Part of a small language model's weights: untied embeddings.
Each number is 128 + 24 x the weight over the matrix's rms, rounded and kept within 0 to 255. Layers, rows and columns count from 0. Numbers have three digits each.

# up: layer 11 MLP up, 192x64, rms 0.246, rows 104-170, columns 0-63
# down: layer 11 MLP down (transposed), 192x64, rms 0.278, rows 104-170, columns 0-63
# gate: layer 11 MLP gate, 192x64, rms 0.265, rows 105-170, columns 0-63
up104:126131136174114145145124108144087104107110154152163155115083150133140162081106139104143119122111105142092080107109153195157143129147150102143148110135110143128106120151122115148132151148122148
down104:130066145143130136123097146151158093140122093135137131146109165151134107171111122158162100176143116086126117134132084119119118135159133092085128130168119121110100138129125106126135162165161109
gate105:138070142138135111131130100158137168108130157126143118117111129116109111113129102147178125154130141132114078114088154122160121169137112157133134141097101123109124134166156141154121115131125142
up105:124135139142133102140118119135124136158140103211151116104101113115103143113146124122145118103101099123072176107150100124126102128106078142118127191137145119111120096139104112136128157148129144
down105:125130147126123094091176139147105160071166155146125104102112148146168069115134111122142100132151142102116109169132146127153140137151146120074155129152118128169099141103096149087141116128122105
gate106:120154184109120129151085116136112139147109142148162123152141134135143137177097129119102165109113117167186174087171136109157122103141160145137109116105110134104125165193106111104135083090116120
up106:120122096155132157119127087155123137099118153170143138106130095110148122113192137110183126127138148147123129130124110103119152169140149087156117124068157118091078116073135089147149112141118119
down106:165111144130156095097101134155122163144118103132112151102090177091092135170132119131095124168135159137120091128135129174114130090159136146128109099154125124095154111118146141127102081160144127
gate107:118122096139145126163093128191153158137105104147091124089152126136145147147122086148114118148106094130120132120102173127126146119091155144119102163134125158147111149126108095101155142080138145
up107:167129186142143123125061135054134114140168150130155158139123142095127114126111133129136112124115148130093163138084130117154150132128101138125135101144149114134148141131115138121131079147126125
down107:147077146063110129114154116129110134120114160108136118136154133152074129120141156125136120082139128150123142119162118137143132078144169140139118132141122153124117128118162133141103147102119114
gate108:139174118175156071136145133130142123130152052159103130123119128130143129178124089150169127122121113094123139106136120129107137090155101105134084128121100162106141127105098128155108104128080150
up108:164150114152137102122162090141134167142131124190110117100119134118114123073116166123161121144092107078094150105110120151141144154148145131149121112141132101092099132141063097125137140122133125
down108:127116134120075155078099141115119147115122216099120141114130134115100126119127176087111115137131120158129102146136106118104084115127149144170156121145137122152121158122150103127165144132168142
gate109:134091149156127101086191124084124098147164103110118137133117129146102126098147151131146126105131141178105103134102109091147147137115106135158109115166120105163113131133122139140117136134134136
up109:132116185162115119149129104177130138132117128136114102154126133130122172125092115134114174088109142137094101160103164165135117111116094110156145116133112158159132127122112112112135119097134093
down109:113134121119116150093158130100113113118152148102108111158123103143099114124166132137149109126166149175090118077157137122129108147089154140099150114162136141105155152110142137155147129093134124
gate110:128162132172133122140165150093146087092141071170121084162124147115133136131135145123130141149136099098135098128112136115142168118150132113102084118115136161195176160094148148123114141099116125
up110:121172143138111114118112099162092117129151097128085143074171123154126157158135148128145080121093098148147117104112109174140111140149155144151152131167113148141161147145099118147039102139138117
down110:152123121121151120143108151100098193101126152099105101139130152123140176124107147129105150162096140099143129137083135129144147102110146124090133121128128127126138126205163149125142133102132089
gate111:133125123141112131104137143134137118108165133121099118150150134126134159128098118140127144133110125138151181126126147148120137112113127117120151116123119147131149131137138108108144114165125128
up111:110139122106118117156144107119139131111134109118122135126153133115147116133144121108114107139134141125134129112110138093100144137186140146126119133137149134103144129122129147136128131109135126
down111:135148155122178091140135110129146102105099144140162112106135135114117145114142124100109135146156149133149131116156126145105144119118132112125140121117132135110126108129134124127154105104118144
gate112:122189120148130117148112118069154126108109086129108127090102115122108098126123118146116141104171174179151136108147107165119106108150115115145164118095130133125161153077151161068096116170127102
up112:099134126130106099125169151124142092120143114132137143140142139115090127117118126159135109158146145149169144087160195144075139100091114150116161131179124084102107145098153127148092145118112090
down112:115088136096167126131134102125131223118101180097117129122162136133146147151103114135147121139168120138117085127104097073121124118139150139147117132068140145163118151123091138118089100180122108
gate113:143139165156144136116092138132103113108137096099160127119122110098130146170147112113118152139115146130130091100169133155143095141138170142128132170116156135118108119145129058084110130175132105
up113:125123151118073145153120109127156127083127164128135112144129129133114117166148117138132116140134130150117139112126128076126122183103126170154124150141164154100077114095153113102094096115146142
down113:128134140121092162135150112107117178135150140106109091082104165168137089121109117182172121164099098154106126114189146124154149110108110110121120131123111148134117135084163108162110137121124158
gate114:153069120151111096105126102125125118091120111163113166120126129163130140104146156092125158129131126142120112155109134131154074139098076158168099129093112116147116184139141174167136119164178153
up114:069105153100125109099122106170118155166133091138141131173105150113118137095121087134134111099135128153110083146146144095132116100124140152145147182091092111139149120123083129150138099138155131
down114:138134096107129148104105151157095107132100161127082135150153141121141110133158147115145104139165153114150115117121122114132157119160108121150125113189137126133156152146076113084155079088081163
gate115:138116147149138108128095148200125113089151131115131116131112139159087112161131148183135078144095127175091108178086104150130108146112191115128104140157110073163109131170133124142109120133117113
up115:144175113106099127124126165108165142129181165145094115138127103113091110135121126158109079105119145145111140126185167116175132115110152160129113109129132129130075148143161096094107130167190194
down115:141093097116101128157118125113154120137114077199101096168103098106148141136115078150125142102147098150145109135102112118118144137122170121143083176165089147142115168102129159171153110134117144
gate116:137118094126162134148178137141131142119129153129118119144115087152140096115115161094081168114129163151133159102101113146129166095049177122104158137134143172087134135128110110115111107129153152
up116:138092137142116144142110111144148176153149145112184052162111142170157091146123130093122156083142148144135139088125150145138110122118148153098122082138102146134118138134143116141148099096128100
down116:111116151113123128099146123127134154067176142138111120129108137162135116126098165115143074163151119153150145119106182102155129144094129169132107174137085124081107103117113110162161152106125131
gate117:157141156135116147100072167208124139148116137100156158128101139160065139094125128163087145113129136095117131093158121134165100138157168094140158156119154128111123117102145094143167132136139088
up117:130151106116163149112144146247110136114134167114105119103131121095139109139072157150158137107097113098125160150107132186096064153103140128126130147124069127091082118101152120151154120135111119
down117:168131157100111138083107139157129075146082189149124138134092088118108131110097146139126156155111144169124130135083144110139124148160109140103143126153166090109092127110135151161165142083119134
gate118:170116120143132107069138101151126156132126103131140132136093141151161180121140137117113152129156129155151146135112142171115125090082145092124149119105139156139143136151109131084131114158127106
up118:149099126183132143125154167126132176159129141158119126122106144134098127109100132127142151131104129138126122150130169135143103127151136152120127108131112152083104161114123160110124100141111108
down118:145128142106105119118096117158128102128115105127108140152160146156118097123142121176106106162151129147078144123121121097139157168087122114148146139131099115144129131115137129154140171104137119
gate119:160130116151144128123110127153093146161182165089093152147096100109148068102100198075104152076177159155112127126085144116109129125128205141119100125115121155120175166085154133136132120159118116
up119:135137136098150123145161087117111088090165132151100129174074079127096127107215113152125133109093054127073158113109127164157138101116141160148118144152171118138099114148141103127091121130131150
down119:111130073155148137127102171147101139144107141039135149163153125132083147118097147126132126114146121158090097151132188117099130116161122107066129140114112138124165154124162156091103151122145109
gate120:102148180169113073137156106119107121109127111113133125145113097194123139146133139093140157139129118136119131123101140110120133115147167113087131108180093103144141059144127116129124142129140142
up120:096103161144116114116116157136067123172148109143133125161153108148128125172137109132112135180136125153155160109136149112126133144142110140050111129110100102155111139144117110125112118158140129
down120:125158167101120145109117089111182127162093149100115106119101127120121136167171131149123112148158097106157076141106144145134100121152147112155140145166129135125111130161110114115152170102109124
gate121:167125123138123121131121104135124146134144167143135124131126082136114151098136157077129119103071120154129115098117139142172099151156093096131144146154143149133142113128117096128133135117109150
up121:105182146141151114120077100113137138136142149103089117161098138099153148141123128112113131105124131149083129115129140149125080132177114108112127141124122124104126116148072128123170134121160120
down121:162128122123110167127144143112124100110108097138174123101124097168132119102111117125139118161108129139174155147095098108093122097131141137128156107108142150141114148145161105113095144164117146
gate122:122136122121157127107130144114126116143127142133132120156112125119113116107128154148145130119138115167144135127136163120124138107121141144118131121121115118116123127148104114131124114125163147
up122:127132121109130140101117124118126118141141129119108119155117127131100137131120150127151127146135132133148134119136157109154140128131099135110120130145137126115137134136095122123136111124142163
down122:129137150110111131138137133125102133120134122119159154126109117119104134127134131123136087160121115133120127142127152148166141114142134107137133119127123133157086148135119116114108141139106114
gate123:107156137134120084111132070155107100156140118131181118110139099144163132136107129112119088102124158135127115128132122139130123138120148122112144130111133128126147148147123158097109160100151113
up123:185115128159114127122152142092139118139148141090152134087120152122137141139107138143098098138109135121106138126116128109140136108133126141130102129097168091127102135148116123103143146148138080
down123:149159124117133133123131088101122171116148081115135106136149133076134117131106112143169157141137139115135133128136113152111152132157158119137137109097127105147097175132146140103121143100132104
gate124:073195125149117112110131137155102088100122150114103153110089142114122104198137120101126159153152146124114156183071135116114132139115157136118106123092119097135169121157147120162108127106128105
up124:125134160144072128156153158121146116156144189101148115100157144158083162148108138148109147124174148152144142113120088125103166128142152107132081137150124088094160151134121114113090093122091170
down124:108093122106167104152124131140122191119143146087159116106155114135135089122172168139167116103122119117151129144112127147092170114123103103108110105144118142116124148151177110174128144116133063
gate125:146100097158097124153131147104119158090127125130109140165100121145150102167129139133108135133140159156139170147138140114134130095124119137144121145111128115113055114153115154158147119116121126
up125:121153108166110134111128182116128141080133166116163150134114134094134117113168109127105151113144137121154123123129129148113091129132169206092100115131144167123127095143172120146154135139142119
down125:122100118125151134084113137159124136122112102127143119086181169087152106127104082099168117138108146117102103090153142156138150144116108169128128163113111121165172143156144152124143113108149110
gate126:133139188100128136135114128135141119112156120155139146157130120141123125113110146177077151134116086113118201106130142150111102110105132157122162174120136121115142098123117122111132087129142117
up126:108126159139146115148132152108124123123121172140119142126092151107115093126155123157089141105115130125106171125136144156162138116103145140123196109133111102088135143099140122100135116105154165
down126:129098149140118125144115125120134123129153121143144084157161140101141099090095151094145126096084148155137105144154118081097161139137107157129140116108093106133119162125158154146136172101124118
gate127:103075111126123102131103153136103162108133126170101158142095141164080135131161110115098186089110151143141154107122147070092160169148158139112121122152118113131130172139134131151135146135151096
up127:148099107107099110126087099119115145127134066137141131142136148117090130145164153126167120135107125081126125148140117085148121152143117132119121146154127120108123135132128143117130136120139119
down127:110165151135181155120158096129103146173111148087150107127128145123192152136083115117116084137124123114096112165098119184170136101103094144152148099142118141145150116091122141097103114122072128
gate128:127118161141146114148136132079125104121129093164154125091095136148167075138112102137127158134134113089145121095148124093143162102074123144132140078163147125172140117132124120118186133111145132
up128:146078093152116133107156159130106155123161138142152134114111112163093136075110126133134132169109163147110129116106115137117136130117141137104132141123147076202118086148116139153118159095131119
down128:162136108123090109158130099140127099150082121141157131122138155130129134162098138126136159119116142151124124155119106139140114138164107147127162171109128150110065107095092130098124149175137097
gate129:157129131111164151149121180151129121134122115104099141113164124172090116100110093157110136133135100139158154106142133144156131150148119093117089139135128076177156089107146099118153109112146075
up129:167078096143173129115120118114087147139138133107164127152124109112136115159140131139145154102107153106133167132144147131165099140118116165119119145089150147113038121127115176129134150132142116
down129:161096150106146118146126128128115132115101093130113134101130114133130145160097156136103123135098153131091130120101104117150147172195175161155119114127091108166121115147152117151158092134164076
gate130:115133111108115099151096163150082140141120095166138101134127143158120136141149136161141098104122136124127136149141135131134170116133054112110109143132120113109105101128145169138174122094132125
up130:115103122109118131160143106088137099153096122170110118123103088129121117144130114153162128140132100168163120125122120152142111105101120126155097153101092113141113144104137104160130148141176104
down130:135130127113143111115134115156093137135125149114136137134143110130117152154101174161108129147113109120157116107153090110137138089134083131162155132122103123134119111108133180133133079153132116
gate131:167111070161154144103110130149109125164132094121136087143172156138135112112108133110156151103167130141112146115123188168133127144154130067142127124099110102144122114098137120067132052116101139
up131:132129148167137132113143108136149108128141122128137087065165121119180140129096131143110083115085121135100104145099140120135154134136153129105083160110121172161178172143074166100106150161101106
down131:170124127124151086148099125083096126133142086109144113117076156170133133135093125114106120141134138134125165100173148133130121121106107160115141066152124109149144119095147128153169149076190107
gate132:114111147103114106078120147132147123109141133131099142125127146127145151138144122112138166154142140117128107103105123112115129132105137137127116132128128141150138132116164139177145132128082142
up132:154178115150137129109133145155139136128140105145129125142141118108146147163186140116136156128134095144126127148127112134088135108094151120111120105124102098078145147128103144137178116112085150
down132:129122123150119145136182112113115132107124159145101110111095127125102115118125113126162098117086147103150150128154112134151100134178125114116143104142138146164137127147130105114149126106155157
gate133:145108132105157143113132153165103102159110148132151108122156126142157159137119084121126094101120091169132122126113155137130126107140091126132097177114155119121181121137118151107159146154135070
up133:162151081116069109100123125108119069121108133137111133130108122117118084130108164165149164151155153120138131158176111155117165129091132146138131105113098121133122160117143117131115136156112133
down133:147135116170121154128102113107126139131161116181079133153127114138122148135164120107167092093134105132163101125095085116136081127149131163125081131143110141123134131128157128104147134155124138
gate134:165123137163099119191128108108163101159136140117112116096155083153091111166136132130113118110155092167118163104105133138133111152091141114167152079146138140112125102173119141113118136101140153
up134:072122176144122089167096124132097141141146145126154171128140149135113124128136110108162091135109066089153145088145133146151161120137100083137133121117133141090132097153127118165121096178088133
down134:131148124174144123118136126101143130152126124110106071165115088160076137094139132141116158094163131092101151108085121118145152186114112106102105097180127161122164147094177141133123090120156156
gate135:107095120129123108115142131147118120130144159159171111119149128150153136135097156110074103119154148128095124165076135125133089162119147140135105126141140093093117158110143168149132098100139135
up135:110178142096122161135135146062127122132144130098141091186126115093118061154142129133112109112131184148148154110093134113097134181120129141143127077146123158134123119101106134143128144144159134
down135:145185137123090130123111083150158148166153126076141121152145124133100127118104142115160119091148130164117089123156127111111136160157127156157091160126153113090133159094131102127138095146111141
gate136:148111118141112096149136131094136097129131146102105120094095130109110122137097139147156087154142128131127115108116107108151107145137155170130142146153135126120162113130136141124137130113105144
up136:119113116126139130132119121095143082108147160129110155117098144153130151176110091113137141121127135126111131134117136151136130153153112159133171107104121132137144133109097115155131123127114140
down136:151117109084142119119131180140075132171130104144144145104131144156132102114128114127115139144131113139131125142128162130079134122096140118092149111143167142110125119156114130119164119119147133
gate137:099136106149136073137106164125087144090147174158111160125114144171127111129135114140129127195141130095126101127149113089135134111121133139115121145141111155137139133113114084136096116141075110
up137:133147129171123160127203095117141102122134113108127147122125122150134126154146095125111120156125128144160137173139156095111150109095126129119098103120126149140133121119117108152148088167097132
down137:146120135167108108160110070159110099142133125146134109138098107165130126115118144143126156119121121129159124143058136125118147191152095119136142147140131136080139140104125115149132121100147151
gate138:175120129129125105121139135129151137084154109115152083172129127113102108084148143162126141150116108114132133092127096127168162132118167155111111115136134135121148104138149123134132141147118158
up138:135135119109147147127122106105088174113086112156142113090132146123091156124133143149168121104159154122112122184154163093136130109139129103144092116132106116152100122123127126124206150128103139
down138:139127155138108141148121150128150073115155108120141133121106110147140139132096138109138144155116115138137153125116131157128118119119122119103131189121125124114105132132124142151088150136154092
gate139:128160136126110122125111117141112139110183129131107129153122137123107138103188131114162125126153094143122144117082163123093130118116106125113108110121115120131151127117146114113169135156126110
up139:110130127107102124137143144133134122133137102126114138153120082134121153110130148185150156129120123148120135116112131110134162102111125123101139131107103133146098132176140116126149101123103116
down139:126135150150127186139145133098143150149147150102125136144137109152094133132145123090095148155121138106117098086180139137137131133101122117128098114119146110106112145162131136116126119148123097
gate140:151120111127057107191092106111143101147111155122154111108124088124147113117139152153149127172164137102132158140096134092162067157122131101164143124129130121137117122100179129134123129139127132
up140:174140140119148165116144142152155148119115149141161094139136108166109107100125115065141106137109103120113132152136081107148104103121102129140140085148147142128136092145111123150128150132122122
down140:118141131090195127135155150160132165140143129162140132117091147081117110132103126131098127099133165113122115064134127167112142103114140123105133142136144091115124104118110117139120152165142136
gate141:176144145146132150079115119120119135158133119121103142155143132120126115112112153101136155121124122119132109108095110121161158092136154103111145151121100117119137142136112154151149145124133163
up141:170147077076152112119150141137084145121158153102095108112117102127122120112120145106120146121167124146157119163126124163110140148104141132123109139162139124121088122120126178119154137138168124
down141:108113140150121124146123125108133135119080137154147131143117158180131155140095122152105108128073137158096119110115118127139136131107162120140111097121152149119167126144118082167119099158101111
gate142:123122110164177138127141166069100079134158177127107140105139168159127115160143132163114066133138116137132132102099176154130130118143145090099128101103142104099153090130154152101123133139111098
up142:110135119113101154134143137139107136135156108134109120140132161136155142111165139143080120115128108082123157100129095104129132142115081125105122134104118167106161122121115115205160098150139134
down142:113176123192099131135118095116116119081160150121142162093128110097129097147123097130145120123181130117131104139144131129080112151164159128115133189118122132138139116086167157110130100142133105
gate143:138097135114151154114127125180113137107152136124119175116121175100143118163141117087130107104111172163097157151112143090141075133127149122132088130125139086119126132148169103157104096125185104
up143:095161130133152164103086121164100119133089133176153145149098129182138136124160119119110101145162106135157107131089118154120135138144148111101169123092145073132115073143141170110148115105135097
down143:125109100106115153109112140189147157075121115111140146135095152142175159122116152138086156082124155158129120116110103100154112143132128127115107085096140102164146146129123140174094121137133135
gate144:146106168171147117139092053137139116102116147122136122129143122117146114127134126094095114124133122145145144128149118099153117120165110110133169118116159136118128112130144149122118067162181124
up144:146147132121150115150131124117128123108111098146158162116110155121116121191137125088151116105116114179143146146149161177138143153097122168107134113067151096118102191114073086154135134139137095
down144:122156174128072127081135116149116151157146154096119142087153147078131132133127141126132137136130145132110137092150112089153099124142113105132183096150155142134138113121148135122131134135144084
gate145:145139096119144136109179119115186164126122130105113136117139076153107118131133103130106137150147147113184082130136138084156120129125120069164096089119107127144138160153153159084121151081142164
up145:136175160134138123114123103100115110180131091126140152167122162077128132140126141137090172162107122158132137102167147099147154117134098102089083125132123136147144125151123138136120187117142144
down145:154115094142150115127097151148096101120156156122141109145132138147140137156095108117128107105137111128090102143068087179117125155152182155152146164132158117102126132127133104150113079136132105
gate146:145109100146113126119120149173170097156140118159035119137120117138176086100124121126124139144124176126133083119150119130152092072144080156096111158125137126115118127124087101080118107152154174
up146:149132143130113130163109101099131155135148092124173157126108118113113086141178148157085090117156106151107159128136085114159156135123170142127116110158113099115175091096185077125086148130125151
down146:111135159117150125100187125150103176121084143108136138126128134149112174131090113124113128076049109124121117148153164118089142118110136118152131127068134158144119155140119161160118151128139139
gate147:119124120117128087069128103120121100107146119138104101121139142137144178174106095118126162062162130171100129132137142104158139156109114139164120166132116071134095132132164092125170132110101094
up147:134124160149143128140099152134129086101143157124102117171161134115089110136113103127182106081176108126090110152101102106122133168143138089111118143150144116146145159146108118097100117105097150
down147:192091092149119115118116184146125154126118140110146116127151136077131135156130098131158113152168069119093131130171138126092156141101131137170154105086129118111113140185113145097125133087133097
gate148:157108137122137122105126180176114132123150157107150154090085155139165127114103107147139109134181131157175111117147139100122094118122181115153133106113148119107122143138157140133079081109106151
up148:147128108118097132146127150184115137141098097136128179121142165148134091105128126117128093117130088139075117138149134106127182143160122129126148192147100114132120093131132135114147137086132079
down148:106137117141120156107122107161165094116121120164137166101113103130110151117155085103078128154160140088157139140146119114092133141117181113151133158138175089083138136092116153107100098099168137
gate149:164135089137139098143105160135131110112122144099143125136129128152160129130156113110133130119124118116096160163105116153132102136111077155106126129130137134162173163166123125115138113118112086
up149:123130100130132109137185137132138106105125133123100127123179145114158179106130100114121150117131138158143185136113162150071156148143147138124125133131114174125141129175119105145131127124108092
down149:093138173161115143144160114096120103177143145183135120134123120147141100132075144150138129123048129112136088108137122139118142126124107133124123140136111136104112150109117125118112140130156144
gate150:167133140135081142119147128153144097090132132096168141129131136101132130151079111102120136128129124161132145166067149086171162067145168082105121140122181124121116115133155119153109094158148136
up150:126106068134083130140122152116146121078102115145192103131150179120137132117167129102101122148131152084092129148128106166143158106074133136120066127090129136151153131095119093157137135156100104
down150:114138106151124114113116115135168098154136093140181100112144125136113104082121138068092160181145160147165169122132131148123121144146133135121096096133153084149107095158096121098132149120107118
gate151:152124127138146091169134138091125122117169139113104150087088180130114133122125116149120073125138136124150153177082135112128147118149107143117102144111156113143160110155084111074155103136119174
up151:152130100058159128123123127135116126150114129107095158098146111174082171107091126128108114145125141123169143120126134105094135078136118128143114103166155144130115124117107160144164163152148146
down151:082148108160147115138133163130107092128140132123128147137120136103121123130106164145092165145140111164119135085183079125128126094126185084156115104140123167121116132097123181157117152093194087
gate152:121112122145132128129124099114098117123108154133186101073140117142156123128138127150135107122138126080101093104097141119145140140103137117131135131156155146146161116158124167105104132133178107
up152:098106147147129128121121133163146125163148093144143110167136137116113107134141088129161114139135102108150138161150132107141106140125154135123108080123105141116128066157112116164137131162144087
down152:147138125091143112118140092132136147095130157129143120092127151123130157181116116127103131166126115124102091118137100140139144096121153140109131137168165097129121126138130128114158156088126145
gate153:101134140169162088168122128125116110168142109142089116109117099151146139117134106128133125098094121125117159111102123105112154156114127131094133129156140134080131133112153118125137109118131133
up153:165154139068152110115137123155131126103141121102108131114126159135126130116141124112143141117108098157123138126160154149095124125132141108134128131130098102135125108102139111140139127138152127
down153:099126117144101151108093139120147165128151116133115149110172092164137149153109126129140123138108110147136097094109175117109109153135141143137106117104137123137139116163126134139140125088100129
gate154:135136083113144140116128121091114133146124133129140138165130076131124104135127149110135123142122163125149115134118172113122135124129085113122130111106111115122183092137122142159132124140135139
up154:125127103121094112156121139123079124144118146120148128131108122142133104129116144114125116149124102112158108135152083120114092108133094121175157140150140148169143147135118127099129135140140119
down154:141109126164127115113107138141087177132144102129116113131142123131141133129089111172105111114146134151129132111096147124125133163126133147152116104163129094113098126143105112153139142130128143
gate155:128155140185133110135153107122144106142157130109114119148109129110134118146173147083174073099120098149120110138053154119107140160143125101125133107097105151133137143087164101139154122157161099
up155:150107178145124123129095127131138149145098137101126080144158102132112158094172114117124127087187104084118114100111131121181136169135137111130132148125120122150116063101113132130143151128103126
down155:130113124097140114104108124097077121120116102132116154109110146152153135116089163135120186134146140128147118149191140145122168118139115118162117097143115102175119166142110117087131076127144170
gate156:103120156168130154113134122112151107119140109158136105070120184111139119092115102125106091144131112109169161159126148150164092091094157093137166151118132089135132150128132131167129093099162077
up156:160105109107130087092085151149073101134101136158146108145112151112158131109101129119152149164114105137111157115114120172137142136133147135178146143108099095145116119128144099125071123128192179
down156:144149157109113120132108136137136122160117125166088113135166154083120127165103118152108135135154091110181105159085108170128079119128121159095125162121122117153123113054160116098089142152185134
gate157:110089115162184114101147173162089152135096096118150095141120107124150146103158152117114164158099113159099134124113145128132106081107114139123154199123159114127120144164169118125162096143135075
up157:135096129114138123144141160095072133105144116083115161123131085148121081134126110106108060141122154116079137103138159148132170157174154133103138099104143122162178126143134092130127151171157124
down157:152132159083169128124138126156115143136169120111136145091110120109144176151110130161134138022138096156143105125096199102111134134182109082140158149122098128135099150097116114116111157130128152
gate158:097075140100130079114158125092128125109141102130156106087070164142144114120109127113137127161108138143124180101102105102143141141156178159128107097115119144108137119138138140132151123174171137
up158:134137142122136110172101166098120115125128129144072122144171121108145123134110132108130129113156160166141098135158109125128173137107096134172138097168142049132123101103092120107126128108087140
down158:101081138129132143110148125110140123131165120134117178117077132134104135100124109145151165127149186107128171133171134112134105113132127118122116125104111085112100161117156110107139116144155132
gate159:151115127085125096145117140140133121129104143124118165128088132115126116124114109124129155143149109110046112130091185164153120147134138121186129135119149104071118104136107122145144073171120144
up159:120134105154188132081124063127128152119115121084097129118136126111148076139107142091076142156141168058105182149119132121121107149168092127154149119134128110139107114126121121127125150131149137
down159:072132139135131148131097127131153139152095126112119121074089163150096123142146120119117110094161122147163131133127119115159090122148133079143104114133152143122148124088149211159114115122180118
gate160:106130104119124123142155088154121113089132206136114128157059088123145097123154108099157171131160160122135141143121152102148103129136111144117176119147091111096143140121135124142129142122145102
up160:104129115101152132155178135087091170155131134121120101124120108149179090144102074108142130118124206132115099109106144146134139143081102100143111127143147129177136131117140121097173135088107120
down160:141102187157074141115143107118127107134142133109143111166110146135165098160128184110120101133110129142130116115118131114135142074149148118114119160079132113163110121114136066152135135142160163
gate161:138104114142118103145130113172132136150174133116128076173107115130144152123118092108132106107114118123097164092117166157165122124076140092157119145132120133125091162105103145144136146111105147
up161:120122133125133106169121129199130143153167127128148186115128147150110180116146143151119134127120127119137130092134074109114138144133103095119106121100155134103103166130112160136112123123123138
down161:105099134097133107118120110141151100124121153106153153094110143102148178127126117120132145075136124115132164128129098140151166150104133135097117136157140112128053123124142118115166141160148164
gate162:142125113114128103151153096067135114138129115151166149129091108152131074124084163155107101128110154112118157122139138112168095173168091113154131125095134130134132166138122107137073134106141128
up162:144104121131121167156093115106124128112102104126141142088119115109116116120099093159125139104154152124137176133085100146097109108144140131111111147135146154137143138140147195139145147127105142
down162:145139088122126162131139112083118087140118110142156140127090133124150124110144167131137136096088148123133107105143111105124134118187104144161117183101132151176113159094153108120160107157111109
gate163:102159087138135135102139135151159134141118113137121108092134134080139145158118160092189141098148113108129152092152153066122145108121169107143146157075135142117100095141114122120129129121150120
up163:129152133146123117100120160102131054172178103140133149126139127128158159133141117114117076132117132118135133122124123131160118112094146100102138085148116117119139202129152126145093144117136087
down163:147109137146142149163123138162117124130109139167117122132109110117173113172160136089106112144123111078151111108144080183145125116143126111124140106081122148130130137166080110113103143119171106
gate164:125088108128163150143150107114105161128093054178187117114123132170118178133123110112125154114140113131102152072114156144108115122153128104117116168095120133179148124151092075144123124097131117
up164:110170162170111147141146101093152133134140107149116130121115093102115138137136115109131150100105114117141091175128135156136180094124070172152132136145101080119125175137145131126136101147142110
down164:147148125142097164156133102077114188136106165098120154116108127125122098107141165103146103153120136102125093087121144110120186120112119180130103098140135167120152148087139109118146130126121155
gate165:107149116106097149160110120139084105109118157123143112131109103142097138175156115124129161133126162133156110107108149097094100116113141145154143155150100118126139126089135161108107183144150132
up165:100127140149132061126145120102147121143103118133141120067124130133167137157139107131107094144130138070126146159162114139118148117156078150109122143157096116100135130187138137167118115133148125
down165:120121146084106155095128137147120167157103108151170077142122122079159122097164174158102135128151134133089126094139106115139124115119148115114179158132113135128128110125100071127113143163146134
gate166:140140118126099119152173126183137113153112122150120111082123139140119124108131131079172134139152122095152156114128135112115116124124104165108109197127075124079095133118117114135106152140150102
up166:133116123116097125077116180138153091166133124127055119112151130132172130087110149092122123102130130139138162110147162160109136119090104172155103099155139128100156162148124117143133144156092108
down166:128109145165109101182074110119179101181133123143103165127166129098146125126108153123133127136148150139142120106167095144139145126099099170110099169148153102059135141149145119095113139105111093
gate167:183105165162110147135103143136091144146124139143081126141130158141141143110131133132111140098137145107080149116098154076183091129166114114102145157168136168091099131109113115140125095113068119
up167:135082130142120079107103130140089160130133136162160182093137129163126136121118116143160115129122119108123098099140097147148104123147153145132096152145163150136096120127100107121102138152092131
down167:079144112127163126120125118118167096106120107125152120113143110119119120136117099154139102128129122150142117107139090151124140149093140145140194123083138146150172102145158153129081163081158092
gate168:148160155106104097142127155125117123151140117134132109140151133168127096129133135128152082128106130144151120104104117110137151125176150135132116106151137109137141129134105098147142167152114105
up168:137147098114072118131125124130178091175128119094136109119135126117108160127139134105128145149180102112153104120116148118116155109127140134123122119123139153103140108134169149090148152097113130
down168:132127166117135093167105117137088128096158126122128116087128134138138108151179143149131124146122116137135114095123123113167157143138099105081123122126116142120151145147124082174085129141133089
gate169:116193155125116155109115145115135135101162125095131105117099154114136115149129172125112128077102118119133167104115166157122084115151144186137154126131094115127112138144162115168129127138102131
up169:110151092129145153144145148094153092121137117105109084129109141109157108153140174169116120114105126103129164101120165157117123128183131120095113127166112155125084144107119136133149130136125110
down169:113145126128084112108103096108173147120107145134099154137147153163160072092125104111153134142130123107146144113131111107144141129138101087142141062162118149130116164110133107115151152101142171
gate170:130158115131116120154133148141136165101142118141100132127150109163162092165100104145079164129138115118128118131132087118136096126131145162114164133128100146159097146156136094126112083134164134
up170:134125133143087120119110117085069118156126169142151111143128136079130125119146169153137094132149135114087137126149150109125096095117111113168155173133148103115139125137132159153099124142136119
down170:144113130102115146153131188125144170081113108105115121139169133123091135136110111129135143144104164114144118128113114143115124120102143135114153123138095164115167159162118143137111107114171096